config = dict(
    num_attention_heads=7,
    intermediate_size=448,
    vocab_size=8192,
    positions='rope',
    tie_word_embeddings=False,
    parallel_block=False,
    init_std_qkv=0.0321,
    init_std_up=0.0321,
    init_std_down=0.00757,
    learning_rate=0.00638,
    schedule='wsd',
    decay_shape='cos',
)
Each number is 128 + 32 x the weight over its row's rms, rounded and kept within 0 to 255. Layers, rows and columns count from 0. Numbers have three digits each. The size before them is the row's rms in percent of the matrix's.

# layer 2 MLP up, 448x224, rms 0.11, rows 142-162, columns 0-223
093:164099125140121085134129087060107078085079051130168104168153083110151195229142113138049124082066146123130153106139102079153066084131082113133121116136122151160167094149145141135101102080113073119159181153156161088136163193148106131151067132200125124112130164113130129117165107113148169116103168100133129111125158122120110096116141141177144131124115128150153116161124081151171166152138134127119123111174127116116097161114165109103104124064137133113100135093146087142149092150119116135167109188144157166183113163152188073160165136120057143147116097093173113109121118093128146138224128170120156085124113156188184104130048128141122132131149133102118097050080105168115149142096
111:109196110142107148120124121128157127118102173141151101114129119124084172155075087078110128150108090174183137164137081060149115084077145147141109127133103150122084147130133140111118176100120125111155112084154126157217072123135139181153116080145073134136119104132122163106119129074156142074168070133149071102176140105199090081156099111154198115158122169113169091168145164110097108151155175073181153072107136131161121202149188164121144115150121121156152129106095139132154153136148107103118147118116109147106174088140131095142152177182131159095176117133078179076120139216143157133089103121093094130120133156156147098128143212188191130109126122164096183161177107160087139149148
087:139110169183149168159139114150136146103109114159108158129156125113121112161094123067147119106105086103164144142088089156086175103100156195106143117137140165114155193124110148059130107127155139085122204119158135193068104129068099115157138155146086094106141088137175143124139104161145112126136173151125109149163091121156137111093135163183105085109117165145081111160132102118189118114093122081143119077098114123115107105164133132094070157168170158153075081144112208184086118197155108081152158145122134084122158098145145148128079064124109145098107121143108064128126096078151136155140172171131127074086165110140161157112083150131144148248168083106101118110077122153160192102159
085:111150136119187138131186096107129123092112092108083123087138159094150144114091169116127142143106174199095134056140173149128162097150097126089152135129118196102123143152150149149132138077144154200156144136127150099169129143127140118109114161137157153167172171123102133149162155134172172153163051119146134096155117111135120128075201117094123117112086079060059154132129098176139086176089103060092145115172140141097148081104124112178157112146086187140164169151123134191122153105108160127167127078087093152170060121146149123110158144142116113085165160117144134091106197100145061104089145171115115183136156144077144174104174125051126078139117087151126120137145183062120090125151
097:144098089153135060096136108145143117139120097182162141169122107188127173145132144074135114123154166156160126112130096114174123147110080098103118161133164137124107123165139161152115114109133147177143087127135087080096119094152170187147151170168136091116103073114160139076143213103100112138102089112144137084109159099112183074166149146114156144067095119140145131108115108166172151104142187135135109150151217077077154147149147154152083174146116105164160087137016089152144114127099131117113147089087138135139074160153046124088143150114096128164084120133176091183135123111127133120155070151094099131131078078116119064142066158107044102082118175147149138131161162079133114159136
099:104137091129080134098143127141174148086099100103100102164149131134100102120081155131132140100078156130102113128120138101108113146147188084082062154134060115101121130125089192103102176119176173127177047142185148116144140123236114128077118093180130156098108190125148184122125123149097089126121111111094129118159109126150178105083183107149136089103185095143142180149106128180134090112150159133095152103118204109085087139132083110116111175178104172144180133164098103079127136127108116115085114184156131119137133116092120142148170084105173087163116145105154100074163159133137125181142124161176185142097129157143131129129076174064055124154144096083058167088140148123149158133151
104:177149148082133111165171073175166134150127171089191068147132161124111150116169103117075115148131097153141178139138127138144128143062114178117153164099146163105095138181141117130146102174083122144140138179176139116145082120127157115119141132070144183144129116129098055110133108152117117166138131145146149166179181098127090132142110096151131129128092146165108121061110138178122124053123146103128112205176143110175092148166169146132130077158165158166098188121170163064125097124123120186102093111065128092079126058099134120137119154132160090202130115116153165084157147095124190169077165133131158123083099146154069170150154119080159151151153196071163097138129074105098146147131
094:091216144123157157195123073139127189111144117119170132086152136098163149168155096179179150125129150134111120108125107131105154084143087112163176093139160140077103128143088075099118100090093121046188134151176072131118125084085076092143134114081075108137107105125163115132136123124097124140106099193121128052108142108081130100073110160222173107091112125147156123124156203113129118117104146159169184141131077173116129137176127064123124084147127088138119174124155120137149185185142092074162119178104121129085123135147191141082155161169110142147097150119134179113167131166102148078126067157157139171111162130143116154150151130135166132151075105139101165093126150168174121110156
102:153122094172127117108169098162132090170124156092115106155102105142190094103095173123140082164160161050124127161120172126184140161127139169095090161079085109109168160137143113082162093083123113071181174159055151167097139092077148136170116065104098133103181132117082102154146195139183135124142142135122117117145147140147068144135061152099118088166115134132086124107088157132109115141116124153170131177179124144189132108091133071164171163151114107109175127101135185090160079106135138168122077094147082091164080121171107186086161125129127083140127106138145156097143130094149131130085129122151159100101119182191116166101126170069104164184135160134082152138085155135115201163118
102:083088062059184161137085123135159121129141103112117132158148120095110083142194177101096169087129147125142131166146088058227223153113093154161117100172094198133121117119152141110145215174191161129117105215141154185093113107139085123152089128094116132116101197101149122162141129113085152096106159180149097171074184158064107149143156192089144177110139121137073131121127114162144134148125089096139170114132142139105072142107118120113118194119196102142149137096112127164124132092131144112121157158114152111120093053129104109116179158139118134084146152127118126178132088126141077108109088129125119152148107091146101141183109169117187107097123110116129123110130147148122132100152
104:208133126135107117188066118119090086145106147081121151117143138156166182193151131178070119110110096141180148077092137131072084121109115097107119128154134138122114141105126182166128150179186119189111157104183105137117145135133154071096161053171130154114093115137114082156161171128116148165139058140154136102184120094120133124156133179132142211159095146184127097121150128078140121155107130107125113102068152118112121090140151098087162170139132139099140129161146141131073141117096131133156109120131174192072173113108102127115171129149194057112149208061174168093153098120133066094116100145168114152128166089143121122124074147132064115157176167155108118170146114100103165115167
089:123121181188104093121116147152127096129126117117099179162067106067142166105124110092115165118204169075131100093122104112121161113108178162133172167152139104119132138143090076085062154111092142153114126131173080212147172139160188150102108100148116188097135086140128119116179168050160133134134199180128149122140107160129141163085133147094124178131114143116154116143107154143164113143141110131124129070162123096112159163092090151117173120103142107148114159129131159117208095139103086073120178148152099122134086144051128150106119085100198140150101102173168097118162110156133087178172135139073069146072107174177120194146146076143087102123122099107113105174137144096130119132185
101:106182122142137147171132126073119156087114047137102172151135173155160156149134132115108140138163152158180138118117129121116123138129126038143105210098144117132090067088062217243181107173128020110181111088107129144132152146124130070141139100111129146118108140175142148057093178122099134125098077121108131074185099181076164062116128172155145125151176159140135114088139153111123147107152072133137167164118088124175125139182118117105114144131102110120123112107170134070158132157127126131179144188142118108137148080127065154112082111101119113137120160114090095154101099155130089146153119117103118134134146102121114078130119073128083122099122151119157132081147112100182098163140
094:121093194125132122118137147131119181128077056127117198055195096125121141123144128126127152112135133160116140136102154173108127158113135098119170128110079127150126121169138167087061114158127122111072169126136102100131167208131166116142187110132109121141095099086189087170114138091203074164161119131157169165055128165118153128178034094163147134099118074083161160156132079132139080098115190088110166132139140178113126123177138120129163116103096151102167094100124173176134176140095110161182135155124107133115128131106084066145139122150141154080140138108073119129105108177103095144068105201146149099156152095133168166095091079173162146123141105182132140113088133161105168139115
087:173083166129096175131108148131088159103101170127139139106119171079109126137127150169102138147108129099141152145092096127146042098142099116098134067133065100087109186106109147099067134132057106120124077107150129144141111125138138118136144131114124134096127125166143129145106127106108106156154035186128069105165140109182120119126147126100070193110109133049226162154141095136146184138094136105099140130151141099031134136144163177125110125111140138186106091131113080069124178116075121096133140131084096103113099155103148104123163124111185122163047093194134108172152106083111115125077094102113085170195112126168122146120128136141096150080181166102126101155151205147117133135140
102:094154082128122118157157176181104111129151105086135083138187134054153165094147136135097153082062138132061128105110125142180116112118084093116168185097230169149142128122218192123156105089040148186115172158160107174117147122087111053110116119157113137121152139186130129135134140121136115096129136089138092134056154153095181176116167149092083126110140124156177092094145116127155145135169144071140146160093139116126191160156080143053081119083176132114121101166174101139118111130143117059080083124128097108126089146106135125065126135087100151116138171144147150131129095116075121128132170196109105134151121132118118139151088157114165124121184147158156132136107124132088115122095
087:089128149096119091203099187178155079145174209056128138141091104146190145052093144145111128130100089095112082077106138145126178106110078127033144147150102115084162109123123154103103120175117137157121132154112072140138164124147124109120111099169192163092195136157171113124119132166130148170137120091112103160102157065115064157127128140174113174107129136113125092116131172129143070138121137130137166132156136135077147071168120097119157061129118084151084145159112081109180131150133118131102155129214188104142147190133103124107133151131190084105154170149125155138138121084126131123124093171097080103120173125134076143131132170192094125153172080137182097136122112082160123137155
097:116131170151128161134160108073118124122109132161127175086093129088146149154114109105130130178117121123142098135163158126097162095126155170130143123118168067153104116138134169144094148141179142182160080146142177121187125133138061108188150094113113135183121130198075181136125095131146191117149124076162109135123097141119153154109158149101154042126069150178192102137162121154160088132097177114133151117146067090101117142135050143127165131132145075147125139203123173130083166113146126134138172099169189129069130152143174078118136114101147199085169164151162171138040159069140117131147143146133137200109185095174147159144128151101154099099100115120147186110085143094097081122109
105:132165152134134071057176152089110131087117102168042088135171088142110179136088118133120132199141142125101125218179168144106055144142095109114141173104157153089167129069189104091127110191186170077186140138130188140091136150156106144117134109193131146100065109153099089101126135054109082090154088128149164137163134175167154130091176125116141099177132152107146118143129154117128138113113158134141115137147090153098072207177118158151104118107134121102148099125174103217147099122162147130095109149158090096124184155097129090109103096153117111088110090156073114149080048078126133127143109123100131105110131121091160126148114144115115085136115141111074116163126158159124120101151
107:112074132080154091110117131138165056147201124109138129112124121082146136156115113112134073162130138158153057103112132152089120121176090161091134129164103099078134130154236110111093149112140097136165182179133097102139147068128133134180130088052048148107130113123136094191173162133136101168126088142097162124105112115095150099140133118161129138098129146140189121149107183080182145196179188094147159130133128075148099114193088127075171059107120149171122098145106128122145130107173103120155154106154156137173128141125110125128108162123163143123127170137113155132139149114154088173157100147112197102153163121134095101167095160103146167131130095130101055108176104152164165224137
109:122161131132147114114140163130140127164137167168114178106127144091194156164164187088168077108129094139092139189076115101118148121136113061131197110127075124117168042073112102101117116107129116121117172110119153153097146216148187176177120137149038139141121173118127121137128123058150129131113174104152185177162081136136125154145173063088157131123144138148175158122103147123167133182147110167155108118135185178099120173133147188110113097201152140119130093128149149109100100132106138112118120079143106146202142089178083122149143133123143084115107173136096143095103167065133148129129072165172142103097124170171113168108155166143045138151139123143133141136153180120065133145140
# layer 2 MLP down (transposed), 448x224, rms 0.1, rows 142-162, columns 0-223
090:130161151174116120161102200184052207073104129158150178134117135104135131085124196099107130148136106118161123152136135179169120107094136118124112129152135130108121173128130120109174155119096112179167089102119110191128104116150106128157153083110117136126100142141146113089099170125126099128152046139094084189113083074162140104157138105162076086102111123125095111143099190184126100097164125116110188161122148159155125123174121155078121070115117146139132103037120186147131156124158152159095138079154151043076106094139147144137155155098122168130080193067157114081174108115104159138100085102112079107156104045149107169099125147155088078114071087145075151136117140100105125119133
112:133131122199132127121102087116126111093147139138095059147191146154101193104135123140122189124170094163168143161154123110133062118063119137098122162106122107113088111123113137151161110125120107106080193171116100086171098157168116199162087086076084109135162127098139186140124122113110173150184104140136115134105170102144155128120202116136156141105071188170179105114179129154116204175142156095133127097153120136153152196109154182143155100098090061147163103095126133100107134125133123105161177144167113126081126027162101138136156164096106128144157181138090150100113162123131173167095064131100145096158122129159161111076088145158162104096164123134092153182121104103102088183099
092:138140143105097135065146122132110146068143084180176075160103161140147100170056170146104157026107131064150127071113106137164140076129130151137132130084145146110159148087116154158134174106140164107104117149152097160130163171073099096111070107126115130091153111100146130109120131121133087131185115149151101137157083116147143072127151140174174127063126162123099105136165169095186086114065127153168160130061122146117206138157185087080128153153140138139122076196163164155063099148164123130101066134158108089120121134127134130133113072120155114112112100111109096178166072106177122107066126111147118051137087151093062091090109166171118115137159093141137131131090108150145163162133
092:161123144061106169109122090130112112085137106104117131110157211182141116129124108139119093119133183094117128139157114102115109111078187103142135091156146116089165109087123056111186123152116124077129121133062122122110113110108157095134143185136135142159141097134112174135068090162156081109103057081112089128135163152122121103122127081127130147088096058048160156162157107119177124153201117100129109095110139119087174166143184132157182113177115058100136147094132153146082069133087159112140161140053071080117176119138171119121080144135107144119151085127065125143154137171090143096085191154118176125155083088116125196120153100124140129162165152126062078106123147103086122082139
095:108103103135163151135106081114174128177101110079154127149128138149125103050111129150144163114068140139115192087135109148151124126200072150161161114132105069145123130115180123162099102151062092099092189157093108097194136149134188098166092133095141124117146109166135154108114148093080066126079083116108144180052108121115163112096114171174115122169130145126116119112107142148121138103148174086083123154140138105142073124088132133088118119133119177075123112143167161119107114136103135118081120165097162041130126101074125100152065104145048149162093105103153163099109148141126127104043098137137155167115146047029168116134159105153112134061137113137123146112183169108136150117164
101:148137186143144113105139136128118097156150173133110143122102147130171126146173144087154165086071157181059057094120106150194089169127078093186176115131098108048165132115126131131106122169078108134129065050091131063135121124137120076160109153081130131128143153161084136151139142099172090118094107188166086133143132088162073073102100139098116188129113107166149148183102106120143106128138093109119145131106117095133158107164187104186106144108148119124153079125069090173137113138099152117075158121135113173061163195168158121120095132187103140116116107111084139130147100144163157163202117135139112143118103175080113098191153112179150129173102105132131089137168112131185163143180
102:150162160141123125067136100099109134138083180104112106063146196110129157106113165076155103143084119144126184127130155107112109093138132042133081075156120175106101138190157114156130138186086167155112150132140106171152094128152153132121138128142196095174130124197175142130127174161173115139101165115094087116141131100147191118134109127115119113135152131166122135168121135167175153155160095092159081154091179121161161115139128143160159114137080077109166151126082102131105149126120183149080107116152107111107184199210160142122138097091111177146124140126100089114163129110126115106122141120082120165108130147051106119150161221140095080213161113098140092174076059128153170078123
099:125103121184159184166121122105170169177109104144129104171114163154079133196152048085167143122100066092112145121061071140151139135121121148123125101122119149145147163134112198126180128166170182120114131125169115146173099134110151146145090121090152115185134141105147141161157112114103179136121128136200102083111123120110137121178155122140147117130190083068136141145154144100139106198067158203093154128216155109179101073163177108150106141112162099132085091115151073137185050115180133138170119164104115096135059113074175107060133141125149118106113186124156120085133068135161085128175133109132136111159145172089119147124165114124120118154124076166114135127124105114093097110114
101:113083134097131138137176118080080195106110095114073168139081082131111039132122170067138112135222101125145109105122163171135196118156132108142094153117090097106130141115180070177177108209163129138117135121111156074141141140071129114139146089100099137102123199100137097063073143121130146131098084126117137089117091097105075150146123180093099128103144159098128116180141156138096117127121160206142120179164145190152103114143141149103127164142143154159089143086144139113185153100153120175133123097094105123128087122086097149127172098125128156108118122123195074114103121130186134103089132118105149142087153173173093168116198150116165150142085181151196129135073157132128164158148
102:130167166183162180151137090156118124119143117139135087128116179127125165085090115149109164175127155140156163041097101117057119103133182111126079131164160163074068136169113146124144087155132092063098179107095118123099139137091191108158149133134104073143135098073066126111115046115169146140108174106074169092132105144155144101106078071178189132092115116160086154137106131098130143149150104121106167105175171075134184059173147104181184150145120101119113111085145121118147156116121144088143127141109184107138098152177088121099156040106111125114124138126110124135126093146148126144186107136104099130069174125076132107130155147137101120081071131146165108146213092116130122105088
104:115056107076087179150142090057163085117135146072151115117147080144131069101142165097134141098096151138103107148190127102205138129129172129153110180112115132154155149152140151135175094106137215099170114148111178125153104124140164196134140122140148196155143103173136190097152249093134121121107097101122128102057111123096088140154113115158156129105175129080141140127128127107058165100111144152115139112111105097109106092131150067123097114139102097122145088139087118110112106149127130173122087138195147065150153128083097050142092162104129149139109101128139129107082135120161100173142150114119074118127160129058145075170163156141113196137104088086128086138129167179098149109102
090:099095140169123161097092076109157107177183137145116125078120133135172119209104138073108083117136103123190156131157105112120089193129180120100115201137078156144119102153144118098092153116106196114165113193156132062068198157120115109110110168115125126120142082110108117122102141168159186141119175144146142127068084103129179083172079106151066094074108114166133131140176153104124107160145129088150106107142112134092147136088103142171152114148074130115158109111130141188162085156144162144144188198145157115161115127185128101181099080105119133089155129108137205164174083150105101122112142201109089128141124061131103138082124108136121141169125185108128084126123118123196133127147
101:071149135104150163160106200091121208140086100109133168142145152145159155113129138096167146141129122100151142115119109158119102104121139113148117097107135109150113113100098130183136132192124086142162136171125142155124147148093142123094149097146153183073163116087144122021111133092090077075089158116111161067163070128085127063136133117144156190135178135122111122098155154134138100105149088127182191186161100134100120164180127048111150155109112115095070152082171123064151135123083126110136163199112140131099107133096110107142169100155127157088144078113139094177129067181098156204110186086117087150140135110113166126166129087133067160083135158122140152137161160124101143124199
097:104145138063151138119107133121152158132094126088170110071130136155171129053105140090099147139121090154148170091222193126150115080150092061155183167147084099148128190104144158121131105153130121139132134132154118134109154136117097120135153067126058126103108124126194121085132149090077182197126090127115110053134137180120047111155088174164114143067110127143155186146149129098180126174133123136133132102111116099081088086126151114201152140116113172142170106144167154155099127140130135141144204176146105126105136196086154129145168165118107079127169126098103095127132159100128111146095135150106121117150108104098147156064140105105193184153122138182132190079110144180143103146092
094:149129099100177141188125143124104095195094071140103112142083124146153139081088171080121163117142086198139101148151113181161163171123177145137135136141098130107132058162134128153119100111102106186118100116113072173154121122109068185155187094140094128138077186086135076104088095123158082099159119124166162103111169113152125135119156101100164147138093083122076097110112069118104088115070136135166097152141146167134102099178126151127100123177162077108136141155129110143151155067142086151158132163103112162115153115130167133165168125069060118127135114109080142155064104116127173161064102119076119144143118122102123120134059109144109164101168093080122017127141174180122131162158
103:112162168123131142105082120175115104117138158133149169131086149191124100125146121061091116159083181161118066114087119073111174191143115155092126135090099184085095120119105158115092194142096111169187106188109111117140157185153107145118098138167090103100088133111114123156115137073127172116127135126143123176146109075153128182145094106131102161163124174073093148124143096132151102137133085127142158169141097092090128076176094118207098085106104107150071156123206060120141185093176143123087192080059043142137097130156143139102107173126128085122137150165151092064113125113185145152188116150114150144125111121149142122154160148122067153143163107126128154113147133139137155171184
092:134128124056135094182149136125143079137111174157151108155066105117137176098113129088168152148096083190100107134099131151151146126114094127081104142143086093131145133086131146170121171115137088100179122136125136143139057119156171136121111125178164127053171120137121107075121085112070118185113156107140114125139138105082076135110099141204100126147157092150154129117146135124122102138146112090113122143157135146083129069087196113160159134104068107201098126120082157132150128125139118178138222154147137128176138177113096217113146109120139123096096109159107137093182156178173159120131148155063143176142098099144101135060075158117132139170154174089174182112131155038145130075152
104:141173137139100123124163054130132129165160162125120101097143149081132094101142130120124135161084098127132134104034121153111110127107148118127134133099142092082143095138070077139105176126121175159170122102060159127073106156135103154111146086112138065135132182161120179125121147134144095043146199086123075125094071118086131121156062114119089107102114132170122119136154176124151127121112131120132127134180176144142088088079123161059149066129114118099166161121189145096117124204109090113159208157134028134085138118102189108067089107108143107098204095127122211150148136091138096125162185144125080126134111122110165121116091089154140122122083140138105151104155123100112122104165
105:150135169070064122143111108112136153147116137135035133121122111098131118148101141161079156122112030183123072117116148088138133100203128164062104148119080074148163123091132152128108123129140123157160167143179144183154124082157095128171116133130139087169093111160109150116164146117106138117200129138142160119129119103166151160126069201140112109142120132165142067110103095078159064146126101127131143117041156130102129115117150147100091088152116173175131122116108146119096136044105153144130136105102090127168132205126177085194126138152103153122087140150051122136114123100182130144144134133067157149191111113120061101170071164098085155125155170127176098141124110096154145144176
109:106155172123101087160182143119168137140104155155112151098103121124152148090095077127120141130132141141116132112108111074109124150107090135054124154111104057126119154142149097094121148161147142095093149138161138134125132049162129082128141124152088155141139116165146081198123193089158162139107115119108155174074128072101153136167190148082046117127130129143111116135118225147137087146182149183136146145180139103128159105201118130139139134125181136128176165181124121104121115207136074101132054112193152135102121087117065191151123114116132102046163100065160123118132174137090079100106164129079126154160158127137164151124137081081143087087141075139066122120142154130140159086108
109:125090131145144134100107150143115090107108136133103217077058109095123145147100149121164110153167097164141151064136179076145074131222132140174126168083151113089178098141076113135115120151106086137100180097076129124154098163083155149156138130162077170144091116110130125157163134089149156120066128127108168144074107124132097211130189074098130143166132175207140163117056124139173125152131126159122100142123187124111125126093157152129141159135135175148130118145144150183133082104114144172066190087181151160135135131094140159139098129106115059124059083150140152088102144105140178125128100090106149130125140185151104154072173115133138091180093110134122109083123145058113108114144
# layer 2 MLP gate, 448x224, rms 0.11, rows 143-163, columns 0-223
104:106080137157103150088136114142173139112159035174114159105154085121163136091089119126135128117161141164128160208094149154114140135198189164156142159151149144117171152159135089081146043117133098173125173159132099082129160141134130076143101103112116130120143168152137110117142115138094078120092105111173095198126131066115070151140145166070135109134090098134194128130124088174142139102075121153058095120155178120094110062195104107103108140107104157119169096146120152185175141109098083155087066170103099113158120117080149149115142099136145142145164191169131050186129113135128110136170133143119127203133157056126166165130105107132131153160168092096160162112126149120148160104105
087:120128100120154132194148103108149093166129172149109096095078145087120062062110143146082142134146157149108120123115128166105114164153152080113114178139113123134117094099196131150116161119063139123112128111134137073189158161155153110105128087128219131116109127118197154135103149109157130157141102079140172096085180138152120115081139097115143130080081158117132123107096164162108147134104102162073141087196154121073127136073145131100149117074141080136067116123164098074102171136104097120135043168128165097061132121132161111119126135141143198140143107144101152139171076201124132152122139133187120178125087116123134101180124182141146194103139076188122125190139131111182080159063
087:134142103128083133119091190140135140106131133132101091186128082161096131134096110162125115074151066097130144178184090100097074189102150124156062076101091070173129105071158124148143126158082114058091092090132125149149102108118090141111134088114119081101079131122138091126135111129104101101081172150140153136100152132151159127145076148167123142156176164180195104135162176059135127096213147180176136149090162110151089148133080156101094178111178095155118081117153136090136118128138119141104117172126176105096209109095136150143140082124077143138131117157135113160158103135135153181186129109123122081100141139141105078162132112217124177099122190134119112140130074187146166132097
098:218145119149093079099115088170146122134112098132137142162110138168116143096140139105153120188107163170111130088096101072153139107097124159116114098154143119139131106146178134192092117121080149128181127148093115119099159110186138167176119120145207123117063171106151132094146050125154121143087112121091134123105156102136102079118115125141200161086169189146074175091138120151135118084133169128162148154159166147116127122105150161088061160145132159168145122044075055163168140150173159155143092127141180121090144099129116092117062127191125134116105082145118111189107090175063114135149084143173136111132103147173116172117111165158162084135160113182174145119163107100094073148160
103:082060122116135086123127100148173132125102084105135145082166168186116151130083190164128121152112134054115206136104166101103095168146128060123106173099093142130139135066124089060137119111111174125128089178150123153120092164131158106075126061161160106142133163166191148161123185109088108104117162106141150171175139116155102145123172138121127138137115094128099149115084107152117154113151158103138106092110091136104170101162158116045126149153144168159147104151193071114184179106124094128158120143154116064211165166106126066093106116104114130146070119071117134111051107136108093119072141139114165120106116145178151130166125160115097129188160114142046149113094144131152101147130
102:100103108173091144169114150133111128128136167189118182108063068124147095134095116095140150114113173166150099102163132099110104125168108104114139148156100123100168163091106104146088121095133137093143068086122130145092116173205101189143119081133077118122105183124110181138107151052085106086148120088106207129135091168189145137121129143157116132132110104143166163119146084084109185176173124127170167099099156093114158064157087149115151151159141151123155087166079145169132099045146092120096107109104156107195099098142157146110133139095110168096089142129122109162085139143159086099120136213174165103160162073150179073156090124103104116198132087179117131139119154110118080133145
096:134093141139152099102148183128127074164077145115155156124177131093106130077141131119100118134154129123132137077123176145150159165129177141106114130105105163168142066127122142138109158144151114195085069064081165093145183139171170127103172169196164168103169136102119148131158103101173140134158118080155147218152110165169138112127153141090064168139107134112070139082106076152114112135176130115095074140147176112123099110106130234123080123089152189130125114106097124129146102078120160162129175093155142127191108170110124113144150072088150102123176119117160084096093140044122175147156137082077094130160121070098140124114108085161132122125162186128145112180098112075121108121110
102:161095123118143116104164084076057149119091149067138107113090155118142144145112115109166139079139119149114152148127175120108101118175064107049148150111113095108100135118198122168128124142081159151145119158110121140101153091107091124110164080165139143128159150093143085128092112131180113132058076142173065140174175161126045140123126180063203115143133151131122129151122155083113181124058169163121095144113152114148139128120135128118096140170157147116117097062135091093135163130170093175105056138150085075152095148092116119096150120115113207105153124168091164201126124050110118182114159171105146085129122096139029113126134133108134101138131126087147183159146152141150094154141
100:139078090107167137136123165180099117120076138122200127104128113193126152111164107071101113110050103095144129086087124160097121125099074146092127144087114099098178097137097110126098138148164145182136144144201114099153153063106095102105191175138139197155142133116095112131155152038126133120084117136129138093180185127117117136162119171119195170105112117180115146141144111099164132162102073133178133168106156138139142148173136108061127118106068146175167109076154108114105165164096108079094127089138148099127104157119076078207156096110160101149123121065140128156121146131181109099103118107093154119175125133124167145200143114067137141116165151125145104199180127151117071131126
107:077133160103123176161117096116169128117168138121140101144127129114110100097166123083132156093146117105119117159163128128140142160166133159103154110185140141131128174214149107086196131126092157092172113158120103123185170096113163141129106137090132159196110148120194127123149092131160120128128167176157185100117108097149147098139169081058137141122175070119089068141107164125107135126191120148175111110148100108111156124138081089128103088107090069147152120068164062128129134074120136126080104141077117144182098125167171160155131155109108116093089157127185126063102061163106210177200130107122167134103155161070151145175168079135192110103133127096148119189167155123086111155108
087:163169163153131147108084143118156103149140116191092088193080123090140126145192212125115188160190135132130119098107091120155120109116074111167097082104145157121117111083137093146168161144133129132092114046096097104141109112111155151119115168137109150109162105133105079084126161117064086076138162133145116125125143167155135108131147155107125107082119168107112141113169112138178082145223097064142190104107107167121103167123082088130159157167167085150110156112100081092152102193163100067104140124128062184112125100149105181109083196098130129194100125144068134084126164172111127124118089108108168139076111136156170122139168130127159147145166121121083110124176084163142180108133
104:135168127151170150166193133081092159148113068117095151108128186104138171143072136097160138134194130117156158126082117117124121141144120096183117162071102109148093093135052159195151117211142035136161075113098117146129124158130141101135157093093156122093089148155142112076133208142072101131115081098101178072180099137079221050157105104142145131137141148119133125107121147153093149121170109127123161150121130135200099123145104120078163135116124160142100115157108130096177125120152106134209128177129185121118141091120102173144141121167113155132156174141097072165104060143119112156161159104087123149145156074151104112127110102138143150103139145119148183086128133066140134138171
091:131125182160152094104136145126123176146090094120139186158145158074105119142175117111096198078117138173102161148093198130110074153083118085179083120114104118120096197158128130104104129118158153122161112138143136106125122145139135097151148106118109140136124170121126131116122121073127111149180125176113169117136148137104137140169107139113169109070126097106131191177138097119157082165159155088177131088116115108109094153253128108078154123113130214142150123136147115160141168068081124108138138133121136109109124096122135115160220132111116133118081168142104116134106101206116159159103131192239175095139137082086153135108078122139076165127101086136146196115066133108075133101148
094:154092129154115152118192063141102129125102074122177110143113144118136113112104170170112072146097087073115096104118106169069104093159108128084156054089084097156124174108115168118088149076132093119094140148170080179141153169091129126171181108074120124092141131169135093108158107058112094126145049127079111113076123110157109140163139136108105146153107113144141115158141131129133183107093160106117192141144070122098191146156119177157082204119087145094108112062130138143138098042072123160156165118130143126108084113134148121140167140159148113153120120174131114111090144151145077120117102054163104147123170124138161177120160146120179140103138114181046083176083117111069136131122
103:119113151147152104156151164159079172095118159133103100110083166113133059101141167112091128144087142080115098111100117145083082159136091123115080130141130157136081096147100125133110172126098133114158077120160151166080080089167128140109131141113115110186107132170109138131130156163112113208143127125115106167135138199144109148178163145088079138089092140121114122138128142152098178130125069111109089188094175091158084111082157176154094155136155201124127139099082164151132009140148133075105172152119132176169152111144168135139190132120174172192119089122174125147078165162144116105139093134166108173135179093128119174141088141187087143099159185139171071090055145126138127162114
090:134118134094178086211092139125186085130223153050132151121105051122156178058074105093114178077097105134113087079077141167137136098140085144096187141165112124104099158137133139137125150156125102133142123166103090183162109145109133113123140096165211125108218087156132118131089127157137166172145134090105104156100155121099099106130159132193140174103098105123152127145159130130131112146103090144147166106143139150087137108183119081109120088114118125121082145144106126100151152128138146147085178155229128115148145161098084123134157164129178077130086179142124168127142097075123141137144075121101112100150131155157067124110164195179102124122157144136160130123135122044156106120150
110:073146138124130143056194095112108099142121129141152164133127102153134099139078098148141172158080141146153122121147183166077106119131127165147174123074156079135149131126095112129163127128129139198125115136109173156188106119070038131146104123141133129154094134185113134120138116167123143135177124106158118161145103126123123105133128143152144104181146139177098084113161160094200096091088130120098110121146096057121180132082040154107179077157127088086078190138135162074120121099155101108108162133147104089112173155088133124137119142073147136121173119098102183097055101132099149150101240154155079126091218119213142137129129130158142118109104133157138180110102164126111117120110
103:107194154140158045121153128148132141108151147149079151155107111124114191129126096095153156156119129100110165204199164164110069175157135066137120151096139190111145075092144101116075119172154163091166116155142145135129143170149120135109142100235138120063080098155079115091098147080100110064114095143148129130156096172166154120118184109117139127203134164067115159159091126113104146128144136151136154166176084144116112212156139179107144114118144132121154120123136146173153094136172136119120138143145100073132145168120112106105119060166094140139081121148113070146088060087138067168154102148097142140112154122100161146144111118099111132140103138056086145113097186147111116116192
104:144103101125123140138170112041136120134156144115091168152156174070124188146115151148130142166149143117138152099092099130156097165118164110151073097063118153158092155074194106129119112158093143109136086135109187113121153139117132129053149149171150095095146117159145131075107126081107102131143133055200158162181184132151140100126154181073089134129125117089097133133176114136166162094136146140109139166110172140100169161110096157130076150105147102120143086216081181169101130125138107151132122146107094074125112106202137157067169109160132091072127098150139142150089153147142126093117154111138107129177087085161134124050098079120089099122170145099095192125182093167102098073086
105:153096155194090126101130150125098120139168174128131152055101069118184129155177096105133153062158144192198116113154133166088157112090125112141144106124096098072101116118153142139120142145183208146153079142119063142118145152177139100139133127139156082129073063091099195134112151122159131153122122082121108176192133185139193127123177133149064117109145149107157143079109135128167120153090153068161085093148125102101122155197140163129082180139155131138145052145100090130113131083133138079166085152123142127110096105162124101127120159138170163133097127107125144086130206107163094148123193137136137143169120154133168141104082178057085132132120125134086161173152120153099184144127
099:169143146117072135122122143171093124089129137109104062119129114221134119100095118079090093158126115133135096154195113090134144112182125140145130122110141119152133076135139136147165128104097137094092108140113105181117048104098134100222071150088125147132143106091141145090158120182116078190094195166116122222119130108131166150100099071122171163108174126138066142130121070096091133132169113126125161137184099158132152098130118078166115091181148159104096141155134114108139146129138096181141153077086118174130103106099120140139044154126124109119108171122109119110128172124099139168162141110152146128124105125108102121133093159021106130109159169039129105161095132068190148114162